config.toml
d_model = 768
norm = "layernorm"
norm_place = "pre"
tie_embeddings = true
init_std_qkv = 0.0228
init_std_down = 0.0327
optimizer = "adam_hyperball"
weight_decay = 0.0
grad_clip = 1.0
warmup_steps = 212
doc_mask = false
Each number is 500 + 50 x the weight over the matrix's rms, rounded and kept within 0 to 999. Layers, rows and columns count from 0. Numbers have three digits each.

# layer 2 attention output, 768x768, rms 0.0283, rows 649-767, columns 288-383
644569471574574381615450530448563479371559405483563532393541556537501398551503389453421438328604569416515491408454453522370548488400497411432445404529519485457593529558441568527447473465442545575571387507571446489519587551470440448677484497479560413442461545532608483524471555628518515425
539565516465567450447470481526564561541521552388514545591535509441462544472581522441527475357490535420476413532533556618505456521527544407534416564441482563413373469455407542596494490471505498650494458536409591545569484517466610451502381496451485414374470486442488557484549510461435536562
579501591528399497421613442631529327629491475536572495574524413475549603486554592559494500648544489536422506579564606526552423527505382623576590474468563373511341365545593398379446613542602498387581511427392520513537594386550472450420430500583451660651491467521614506504528472517352544556
539414509658526479473469469491602499475446523535542435487599515483479443521440511496374495512673533556530584411582501593520507493410416524456564418500394456626511529573391438442484452577489507475549539519608439540499463460602390524578419417502501591477590530403441453466511501508530639459
480542515445495363607436437487569537396452509532484452538498563587492471462504527574531509513487644542526520553497542571487513398478514453421508539590467515496521547495403479574478439464477554417407414539436529598537571530497395530529450550575477497558460504488608575594497525504451526469
437482471472493457528556477511452481530446606424522463490517491500472496503448381527491508439463482538516490529486386579560584451471509538571436484551501512410506532515524454463477490555527582524478523455546400544477518474515484496569520594524397463532489563485478622531565471521432540508
390523611609503468469513498602467492511461457634422570543556544493515609520503470520460532440401396466404521502371517518439445469398444409512575412461458457490468467504480564493500632534606522568527584403602613463436530410425538480473444413626597645548442409519540554434495537463526517547
506596504550461505439479544454476490623509452672568531493501526514493515485524462434544427441380467520527443510351513393398465424564531537477488413444473514493511459527467511559476597480469458495542586517453493465413474472367559556476528592493574414529533512550533515460433524606462419531
591451486521448444466533450585450337437359372497501566509345531538543413553567440476412367472524412543602510397346522421447429514514526444549414509462583506464476379503603525452447490507583531464562508537424638419570458368611540532536503447477593367497565467567502527478461537459549441580
598547519566578584409494529503587516489587557590455529471555523599463537412519508543456549379567547386494497476469540524443544540370456488356558541524559449510528477481468477535380555460529537450513436473542525528442450531537473458483435431449503469490455444518554495446491583430471454493
403436503455467487408464493506431547535452510506466451584480519410430500531501587508474557583470379517506468575410470486530587490457470506496497527461428611547500480530510580426506514511510461516417445464474582513453477500530557441455488556536484539557500423500542549513492479478457469603
590529523480442415522555490450528456529555438437477586508486492508483495552500475478566492550463506535538569447433587453566431411497494498463427541541566482484528473513515455498441483464486486428484514446485363530520543570535471538488445604464474397498479414496484472526416577520556538503
374534510549583534536398582525480497527457539515446540558592469514549508476471467463487493405426618454448615538578436580439468577480477478424479504661474496454609600517502689485540480603429518641507566453518388443586496431433473464517526482485375669470591463599399376495496411490556607468
506508505479533558598500487595491525368469404601501596497515541569445436427509505527447455553564586537543570594451528434485487535480496567506517338458514521541439598629530470526564448423557466571609449495570513488553540491408465573518459474435489471539454487455545410583363506586541512535
462531434386474483605475545464558540506531484442513460414381483551458533475445452496497482442509517546470544454551512566547411530477483475509502550615590472431512557483602469497501414510443573477510489433373505577557481494529539439491417540467396477562501638489463433510486463498563560395
491520500532541454450398455465468447429504510476515549569531527532515410466521470569518431465538595433498481430594443586487453438471466472455474435583501498525463563478464570487509572476488583569473553590589353389502462470384444550528476507496563523460519398463492470501492570494531496623
559442588572477498620447441553564547510499569476451320520464591476459374580531606500420523588642523585565506467601610512498530462607453585610535506479470545572373478569489449445436459523509566465521532491424539497587475461512462460613518490543502461458437561431463416686531494472388519472
521497453392488362346433538433468480492432545523477499518525504469502513533520457344568392503562454396556436554504503508582507412591476587548569489517470598475480449480443670436434622473584493533470540495598472467662628550498500474477596540526466466423472525468536532499508502503353462535
394603539546504535500586654581496392357448547685548541570544524637503620435491464526427553523479510418518564622464567444407657464462485498437550478446570395613444458535492552515528524480522448558492506532584552583408551523516528450522454383449533503537400460526695546532530482521504454563
457597536591430590449597565491498509558584438420479497450506531382463529505458501391434449523553410521414517496506492526495436441465519529483636503567478472559494542583569437507444455514414568386616446431474512507495522495393582458506499433479583533456476540585442570504565643528612542429
457491561461514474525506407598459478470407513446451517538532460517489456530524538495584550559433550531503488477586473545535584627374443446454503562497507542433435515470468425462559472442550485554504584425543468542546438475551477520550447500622463562497511475513475503487499349508559479593
443564470455461584569537449484487425533592529585469563465451650513544485479442474449547574618605491470476563581409575513619539464517570559590502411536536381529537539512574496463502492553556413489529459505405540500502454429526485583549543513495483543642390530526588407458578409479504406434
584472530521420494496568495547439535474533526550468519405488456467504533545483586428442608415532445585508462418396428344432599615392557552486561483379543455481454474500540437466595476420592523440552518448442588468447547563536488479507460506538546523594515554519539475379504515485441354494
593595517517378397588505552508512519486507497505380570431382410532522451486606516508596469450555500464458408452460516432503530512446670447488501507511544531580467488460484517615503587545476497397516546494473552479401593513517525460561540493413616509490473615548536440480550521591526407418
563465545496424555574460436395532505503528439482420479481487395429451515470572586482481562509567500530437601442583557455575517583575555533470586455461559415491578506504572375401473528445465505315524512432459540538571513522512500545502506468652530551578504613474469367528531410546532389396
455600481598548438463355508527536492457508451526548488454527459450477495527399415457535508494503565500530511535417493456500410434482431478549435491523518525548504557498440518499417489486512508535460520523599447533507485518473422526554602620446488467550474434560505543435481430487448572522
429551499503547528509516547440518443461515484480409514655537455478580505551501550488567456551480405452580494450473486440546470476496527479465490499564488522546598443500472513496570452495509482456466488506620384512528468587637451532437461523439438469463437396488450510519503520541488528471
511562510467415483444456672472467481469528450477614478541552562484549561475405454451467417466473485524436467515545517513484455381548483507528488579584432455379446435524496594477495523454469521585546472533435557530536548577368538442442548436503454488523532526525510547515477608503401496509
518558565496598445478594362532558545469460529434493409543540533588390531509522517544488565609549422495490464487499501574529444482529419616527569461530528632417454571552583335489455465483514560512420526390521436454520562479494416621591493451556457362507449447380467580509499510503580489538
520451469366548388516573489417510420553541597431408455507486539446524489560601529433517583505586434456474444468524489479591595467453421513450537565395431490428568440467442426403517446507577417475483574488504447575462537509550491424562564483509531461435444548399500557446516529495489521573
395376497528538510468491399390481452533346491557410421557428384585615608459609466428489507543550467422605604539490375455527506452442448501480508483568590507447646501378472364423468345512623533548402589471555541531522501442497518452414533462457392408552522571419483397485523378423458498422
462497505571493529528489541495477566499509459517509436507548504480435454504489481540492542540550450540512512505502496496423565456505510512539541432598511509518515510608523494486544477475451444538488551451497388470493524514554467573517524505519476545536509510488506533552460547569547517531
512497473567530409491492585401488430420487526474507462457582559477511488519604462506445507501543424505568464452528401497535603422477581475529444439616453536495480377517496591506546371485403523464434430489602527474519553541481523397526452570426510372388427502521506544465542547567459493498
551535485479502460506371531470568529473496515498364534490454437516503467517590552483542548524400562569537595536479503518486502575485577473472366586572570521528559491521499562513479529581458442427437435503425484542453459606639453488457620506444380497478572533617446397507507446439527486429
516484513474417542498513442540450498608519491624486566572454509547487452558547508419546457543511511428530469625416577489518551545408511473427497473477567515540516452447457430487498504554524494488573519462482489525396501503602439477442504488455517530517528592510562403502445490432482462471
529493479563510576469489564561478521447470540616424550462564474508484597467547538494487545432353589404439530501466483578434604572501560505459562499446565547482444512523427578553533588482554510645517419530518604459492473537437506482522494536646422654405405518596464540497522414496492373509
490436357487484552525532503518390536419486485528576494497380466470514458528422467565407466417608552525556433427521452469562535355528482509574537463480498490589539491483480549491472462439610523502527488560504517492496486546486543534482492433465568446537539595408509561539460579529396492497
506499549667511511632428549426594442500566466443620440474465514480625364475509424556500445542630474613423504372580460513482449396664509535551445409567604385597504501499642423504526405492419623450549606500379436388523570444395451436645492582606599483431376554547568449500518518575469565498
471474504529475418510462412482544525513518543532408522504490430529448510517470546496582602428449567474466447579541433497473603511361598467391549510502543535474556512500411526515588418542474476541453467493462524485482508600552519570463553552499593548559503489539615431531446513564449482467
407456473458618544534513587471576500522556515424601458391596534527519449399451407664435498463487484387530473519618528553479406596455385454458523606642447491464481529522453590444443519497411546541531481444543474545439464568499468426520516516506378599449475486512458490519541417306485628432
439410492497581547599551482480499502497546367467553560593564535609516535441534520561448470536381358556560571487594426516558379479766533594625469564554613451481451511438577544452423457562439549523361486472425551505566493429450429528500634454460480417534575590502444508615429485479430487402
479537519419529414519440581467447491514548561573555480498512470506473390475577466529476431455583502475593496487611468471416573466473494495471464380528394606554492496448418529547520495467458542530533516448576399538503508515482539439500531535353470516438510499440523478481487547536509591533
534529465439506537480522451459438498524498617540464518515385490517638564465527500387555423484481469495488569454499479343427554535571437494458550518454640433504488462442533546568571502376654517621500578519625501500432532401355628510540551488415503505366412364554653426473582474630518453587
555472497550499460514487445472462550584545510479485523508537404463447551523578661484602514526504491513449427500559567531529366440548554525469475517474473476498562460487495446499460516521468525395454338508433471477629464502502528487484509593568553484491445521495459525542538478476529558445
509418527602463556475530563539462539544466499559491550434508505537553455568532462451460509466535492462555505608478458450507598578428561525520544491506492472525491466517553522441492539530505544527522436464525540479424422465521518420485530497516461508512463541537468460532541509448413473553
511588534560563547493569456450537517436464524452546478442402635491514497475470536493389455483524509592479445376538532534477512534557500436540555453432425508457476573548546477441492472491544508565553528553527513460465556404306583547567455423542529540499583439423457481467637451619590545593
516496600556469517472439541578515552421480487481512478501556390599416598531501520487378519457506697428444607677519554595527599513511526587537506531444441554576472570559435450443467527493457535494480391557526571550544584521523407490459546477450487596532533589466494481554550559415410653485
391576442364460475586444512445421470454510533469497465571441441443565509577566496591663452375493474399530443468677449539493530510449492434434476520441485497533566472354407500504582468450555539474467464551479547506500536532562518491543564577494547522429453430460499473485620426460610507535
572477593536480502509544529520529421533482455551523529407505543542489461567501470532498486518470474456495489449531441511520503489466438495470482535526488447526463462488520484425483512434431495528482544472484444521483445530515429457513454526530547560532508533529495637502544488431554541513
518542549478422432525475433449503529502487545440487455522577478444503547438443476419559459476552472591465594511539543463528480445522498546360495490420359405555594497439407432537485538512470566414566532566556447546487479482403525559478439444433624508502461508528459450489555527593539558467
560458459490541610451616529436478524486526473457435453490495546444570510394431529589521593617453399472523573475538442557510471472504493481516499526417490493518540503446413564493460497448429430557458460465527481542482401579545451414511518354473450460459465459564384530455428423430504473448
522464474478443458448525368434480442536525444487494562466535521521566534539549461545564541483449516519628523472439443451529478379425545481442462456532543497556550436521519490572568525469463449450460534563515425457546519489496492569416486532531531518551456505549491529530380484459558433489
471472524567546540459499449546484475464471501580642535541537464456450465560557594466484505535574392517480578415511535355424457623528422506395555495481524433578525482487476480389551485490529497424462566575597452457422536397595507443521419483562568587629632447523567441506475553544511495521
380524511555416508538450451583466587466563491517425486509475508458467544501482562557514569465517612615448438432454402561497533448384526474630501492498517433559571488520546486525505539548655535431561438413358545430564477481468523472535638553589409618492456547604464526478567499398508586484
590554468551532564492421539437570519491536514520486492527505501518489436487399499416456445496554547454455564437381606437504472452572559448467540458542453497433531411554474495548433481511468490434472474503475497438533461507503495545502488518438464422512526537501388505491503553529501399443
511468529459525443585576479458477563529517529435431462442485315474492623550613531565453494390489430504369405442544414523408516522517488475555513555446488473425477436422399438477537527449540467488498480447489546561520594553519653440516507519488482535418425630534502597507552469529510502371
610315548558502541604608490494419482580556448483437523460495410467538438620586549449498756525460500517481378575555412472584592593445615493618399566450537375517534402483523428403530468404543462408452394454404531435395485635535529422534618668617566562531430632517531532519573444402422460452
515569561504468345566475408475516636468472525535526437610514526462445513593526611502505520542514453510356542480452541517433502411512444536537462491476425496455495422560428519443525473522462511565399593454432528512474581594555567477563423566615526474584500536537589453592472460603469480471
447609568461592464546530528598606560514525586507444454524554588542462418519463495584529514574501514553596451539502486517544427552488487573481497496515458570496482614488542416539466419541516601462489517432443457519533503554539440527516549538528392422438436499515457491553492525461479574461
474515470511489454547524538454529457445455589490635473392474520445458527518430442497517529474574445508492465524567464586450544465536492510463554398539539447444555592477405526412503419472501474509475494537617413507498684561463477523545479549630551542544455591464553556362556517594540468419
503571563388490510476574467534506548467541549438510456455463523535515617446477593443575508434409493548481462475461516465476467584437538517482574503541505568566448487505508604559470502486495563495506483448361482543559522528460703423470414494399391551462462465565503505521523522547506514447
448470446449508481525543549412491529425435484450486520471387470512502601457506491588473539443498452475431412414487465594531580409483484411511489529478522501444584462428493576524477467508568360556445460501507509538486561470474529451484544487484540481442534519462526582460518552559571440516
492510442473586487491487555489460435573547470520598566554488547605521474414471502505559477386501505482408462535520447521449382433463481470397580454643503578429540574525469516499442507487420472533492575490486386477493597543509523510346447420473462513512579570511468513482367606506467540438
352420504542571468522548440501518496449452429602406459511428539480446520621532550552546521587343348607507575529434460567454495479578506503498461524433538634458573578480476416416539484599561439533471477456411597448464523434582444564485568509632522495456525480489426557477464486440614449586
457494404537514476601381503499620511480568530584538463504437455474501496569351390565501450424550492474561677597532535523540622465437483454430364507570487516576716619443314414376524441582523503477423461551581440601314464479612408465590430534368474545621530524413585524481643548584499631510
603440424535371551592462590508618443416581417391472553285568429555576576475280373458484421435476649512444493536482503453583436442523607496531465559433517393435526575426590492573445583519535553492557409554451547520470542601445460507519579518469459458558361591473366594448579459508443521495
459516613486456604475565542463530503516543456511496462492450569587508441474542480469514456507449460377488482441542444498530557439474523512508508504618513528590513513512531529504460497466417477461426617403552422519500566512456497398466476512425518507525564449519546526434499486593510443411
520508456502541488548445511540568481388541531480609532500491481542471506401486526601471414396550610548483502435515524530533502511482513515479471529532544447492514490445507511627525493486529555470523502495508586453607478426476460525450509515487480502507557522517622500476480560534470550472
503505562553630439519557521553561497394477500556460515442475563682506522473473479439451547560511478472461544527466580473479493494491477511392448605479538514525498442405411543448369511424608502604443479487552527501517465524557460374532543440457565440391423447575534488533491456447504570502
450596470551437616462484526584478457431543495569533558516461487450508510468409475464483456401524602494446469469466561521501473507430483500488597443549578416548487464565507602541459550488501541492621412459530470519530472465472511558444433488446488663525509449550555545418502631566480460473
508400565430426395514545417380453534538474308376525491503481480505487488529532518466407512496433456549477491425519403508450540348500506518462495548522469564465643518518537553479504409516345348495388496504481431456552555547446559409497549458484545461537553577556460430604440536493522517514
534471479525478520455564393554556559461446497551549463533447457508358474562483530410436486528487484611489559545442598545458435553521486562600533474522573544505418467613561465427467487481581505457503444483487540422517512463504568563536447559495490438490597475447562511445519598583554496629
459461447434525519508565443518523439470471446489412539539442587538506481484501500502449459496561470500520522472426618504556507612473498426465495480527622495530591488477509535450465544442538508588545533444489527449498436408573521520535514530519452538390446388485575433538523465457558455637
464526513418487447507475468518532507579549546511420445571511428546429598524557559527536535511495482543468537436598493433522469465471485583446556520566492559465493527493481459471509520547557511441447595495516430562538525474430544438444497466553416553601460548470470519552479460529529436463
451560478489537455428538549579492463437637445560594549558534255442442581509471575509606554443443347523399387512446447389527460490545403636489533568509425556540470405478516532484479538426537479345452411555442551604565610584590582329387506483440465447466479435594556619593430616425371526469
545528487498456441406568616498582387476435488370594477422515490508439443491383418436513452447517527525467444555537502591537446506527532580468494525427433554508505559561508478498407434540465523478482394597462468536563571468404479478487434510466605355497509484393480568439513615631509540601
417574419518485498455502602537490600446527623504486511494586689498445485472464540552435515467496527559568370390390496508466516429486591540495551505553444498374449457537490531574466577613471454453578423454438423506503448531542503546439488465478387400394550514543427618507415627443415476498
628546470605504565494487613511450442486574482611504557464482523526547509480521585461487443503546436504441441454512509381500446491553482542562510418428527457449451391454548651460461568482506483525575555461502497517497524505416605384512562439413525446490487568539532422574485556559348431470
387470397371445470486445523385463615496503540435488464460541467418493461424508438535561571458554532477535462522471445494519536408370565439496446478524451568507579541493446487625540451484416402471468500467542476499553496660537534551442523516452402453454449527462439521448446415436562468416
457483589455511427485502401418395511520415492433551576557515628431564537468456509457459537509584476481535441562469526611602493499504514464534493420558474512434458507497499563449564449520500398657447498559456523458558506452462468570559422518604504465548530487431513399468453395432504491564
495559567538589509560409552442483431462547468523575477512479547533594411497539493564448591535599408434518485466475455487457608493524462548472484577546507417399531452500526521464469441421471437502472513435576516497470571543540436383557568520595551463559459503640668538477487473507380394483
628471517380419595440651480423490512598555331458604560471555603551534556387541399508372561508554438409459432435452525503549511439471429553452618488522551380464414441478583548448466554365455355456515484413525488506478434589472467578391410381523472495560535423505496552426410550482461394461
521571502520651564611672463601538451418525522474484593396458426486471404483500432481557587490464484504432586536440432499520501585517496532471440437528545536536548569538540507568461419454494465424477467576509464508469467483542453579520482470440549508391498466639537478434442518598531485316
534445500452541586572498475367453537367561447412529386465543541552478423479555581598453582489556471510511458412577498518476532483556509477475544520549482390488535477454473435499506410375443517395535448493488517516509571590489551411500491418565512491551501544456488526561465521521530437407
558592513485479543467406570547436588401574434504448521552473403447489505562570524442495508447531585478450465514351580408569413409503414468590576512483439472608441487595527433527422589409569543469574518458480481608556456520441522520443522595489470532476425546491434577569464520441479430507
556513485577513514436521431488584499547572507530443470540492511556518575566482554513496471483466452504509537468531531451572480548489497491489562503456546518542547487572541423496494441499527589456455483540521524471440533480510524595500532477478475519502516389392528461548569526562528537559
491575556541453401519438438561602454520507509527580546483516452555523583538458434532502420440585508455489446516457507510523489488439436574482429539565497505418449559432467419454418566581512489484458579490523476557512599497566428479516465443453463477567478502508533555446576481479473593521
459566580497496443495492506489539455455524563507485460502502530546409499467428511522523487441492523553567522510470468415527571459378580453452475474556396572574576497537363463515461523535467541418481555525549429558465430520522496483435499539434398439517543475570476507479469462456543528466
484441400472506432636443538420502611437399541439519408533509561431502454493458524587403506513576544654608581406552411557533537410497572520581444423541404541454506505550447506567525369471460488573477436420473458441492406545527420602577461539449393415492543465332387437499495500568483525540
528381504470465453469542535520413497583424591442519491473408541549582503525469572404526477474483491555563389584568433377522630533493547533512511521465518564448444426485484546527541520470533392554518436494421551516489490584431593561408558524508366477474528635463451560535489446499370527509
620492463441464422448435533430561542516599523503441408487548508558451524496497530448486538562507503554559578526472560416525538399550608671513486577561506694509515408498479507608466580499454463415431445463392471486575413562507502540519681473442375345426527538516454448604463526435503406470
507463457524478578508459598501497506465586526545495459466555544567463454508404440558438459447498510560544598536465471454367534417471618503436428500491451584459519564515451420604489465504387499454555476493464514554425523529536502508421478538491484456582510514487504550477447559626473434571
468549425467501576609540617566599465562603568521391434442607489498474490512488448590534552474436519576540494512588557451494512567449644505492460458503594496490515474459621450635518520565515583424561468356469453472524501490556566531399422622460438535496339450502534470451458614611422488412
507379469499441476574580507475466516610546567563479427467579507397559633477509438503509522540528399553543418482536396495583443492498544492623503457443469519450496435524603354519611452467613521470528517478461573443484530540506581509485517525556415466552427631317389567546499373503515627383
552521542493540532475436418416444559498390465501579480539387620509593481396559469496360473579597497452605536417391505515413499443573432486541545503627532446378448524551435452506551444452577440555438598467509476462569481536470362593544473458618409421610578506544403494423455422400559416437
438411542492401509445507531486403566551435451521608486455519524544477545439432487487387519423547398441501408519423444514434634478344481545477515525504445474439585535526464535402513447509508507533446509370502475498483533469504490432510529430477454442672623600449565475451521452482427562518
517576399476477556361408602435446541489482487477446525552532545508490567345539471519394384423539493402489407496428611498465480436436503445444535538514495492421477440480398489566497553473409586522581401448514569572500359487451511505460533454405501456439497458477414481531525576467515454605
436527506432623517654413523340589585505587533493501446448497465571448534419466423647504470406397493395456551498621483633396474426584449389447485566606548530498475531345302527528450545454310558550418621427498468653433501656494411506399512467557499607409543577580429456506482402442490552320
391415491502611569567600564552446459542508462527486465472448382446590539536666598470456530595436392483437496463546335499385362614530330561472575541505517513298573591424603405418515359452496473540403500426526514528542540490401587358501487483604503474449493570495480523452473439483532504410
397507488403519469615514464504428545458437354532483534581462469464497455536624463563480560607502500440495424552444511541532457474465466437573467409402496585562489564575541469446560496457452463508584454510481571482459589552581495558498490573481561490532462467446470451525391409483638549498
526470500485419560300540519475500416595489511497488556529400515493525456581436493331512446539549521431513493487455489429664610408444491488429533492521455520575609454513462531459443454472532396519476473569533475505466507543552480418421462377553423496518543582429518488440544476452499449556
511426470446550543428550453440378481534533427478507611562368521386478385545527479462544519431510387447432537600391559565509474562515444404448446437407557499551635465521446568468390505385546339585526489500475402448460511507570417446497408551551595603402549407535636544386435556517557484643
515534440486439398486443558410438517478541424527564534570537469500522544479585551554496449289530467561533337402457511451482464521491626506551388465552532483521510477490522551507570565584482495434585452456434605535511548482540615394514409531412520412573541613464574441498484516471438412444
410498462454481397583448500460470489498509440537455474523524384431499439543548460438556501498432526465440469549513444523460407555566526446577409479487354587427556505474525572476504477507422494533417380667460458468487596520526602514483529617392564502476543391432518429524507554521526524540
459429527426465549478567552437487465598496510457468458436438470535581555435406449541518446490424471472541459476548484532458544414451513492386504530463500519502591507444523510590468522491527418526454461541500544517523458478434527491503538378442538451424510438416475482546490544485538528454
478514564479451434595522428480586551433516567445476390526567501460411461527499537486512557513474540592563569504582520452486557578533561573478545503532495514545453504520431318578613486485501512377436545425416499465531560545498407596538503544532512472511531459486542459530427562523449367439
520497556573456437570450442607601508419434468545464512506538478554490463547528478453425478507498591561504541459409515435472489543542525599499489427428562514533474610574568408542562486539450608478469575546598491428439557412480473610550484600526570485579489444462495499464530536566541436491
576493428489463485593521499385551451599558456512448555570461632473559439576637517451570522543530507471524424349352580487606505410551515462491450398503563397549594386542613538480576450507533445486513470526434494413430472512461567535553477632558528498438365592394534461392568520536570507503
509508516546505465525466540578602437444402478556506524525632422635502551522571494495372509458476569615526568507480482441399521608436566563469460500462541488547461476589452413526517614583430533464639517470520550513505576572601495471444522452507368499507468586573511447572397416475487484453
524453566511416428540470483590510475522491419575546534475521462482583435544469472413480543543639591511539479574474476447504534497453363646544579435464528463500511574523604444399505427536608492532556543486504439523536539527462413550586562484578467469627516607432499458513468448423401612442
452522477381472494399565491521469513537472535451577552565438578459515534458433501465594483560379493543562484510536539528621420432408606427428357539440412506528524482492420510542535527507539432448504391506447519542472442519530543489426430498415534500551529434541477518393466566491526570588
528452524537569591528512516586467495483520483458478583538346458504462381590489551572542429463477506566433576591576622572471485643595616393599435498471710567564458510513533478508495506422456578486643421559390647448482551492630508538574481498515505614446538465457568417562517579559542512577
578466507612492461464410487443633423530532565516466497512496397558504569487550530462487455459600485479539496364521495485583448506561497524507474453567543466607480426472528525511512501595587586444458544530527504486528462444558500399472463536456422448467488520453484403528519468513452525436
498459478610409475458560530510495463496427456559579483483405567446491571481416486512399416483502395542461584538488564588433508507520410404548489518492497495537498492596486562383482565559477515551492446544523538504384491424494492492657451524498481506556595472470498507503583425514576585548
534531547492517457420474435541443578481377533555592552545433455529488550450526537451511524401548465474450444485403431537465587480366471511472536487449518525463485524424440472493523601503572447569465607499516484519496512434586432543497516454472531535470573532564553476334493446483479480544
589429521534384452554550500524549407591609511496450452504620493459572639528518471458446567546523538474422536538581498493602457488493477529505548475457455409552507438468567477431522521562527481407501512490484567528516523489510505482428482490531403589605480577472480457547519476404430556364
421447496576404549401537541565436437450448501591500603511430499460542532438487520506504565582535553469548407669400558547501511534497545563613489527472522522562484499530483502442424485538605436602463360616497585478551527474519448490557560563513519428478502427454574567523557497435462493622
533538516422526572491451451420416437508528499457554505501364488522581567525551419552578518501480502473482541513506539584479460407551465428540383508432516451405597457427515513466536476483546392562428456625484542444470582457412549540465507513540594498508458450510565406550564492471577525530
498572516519630481479511514530515547449482482493508481430497443511518524429537516497540471477544542426443529563470488556450458522429402489510534479576470476465460560494446475551453456461568556514471530471546499553541490498418466473510462479496515550441462477574515591384551537524488458442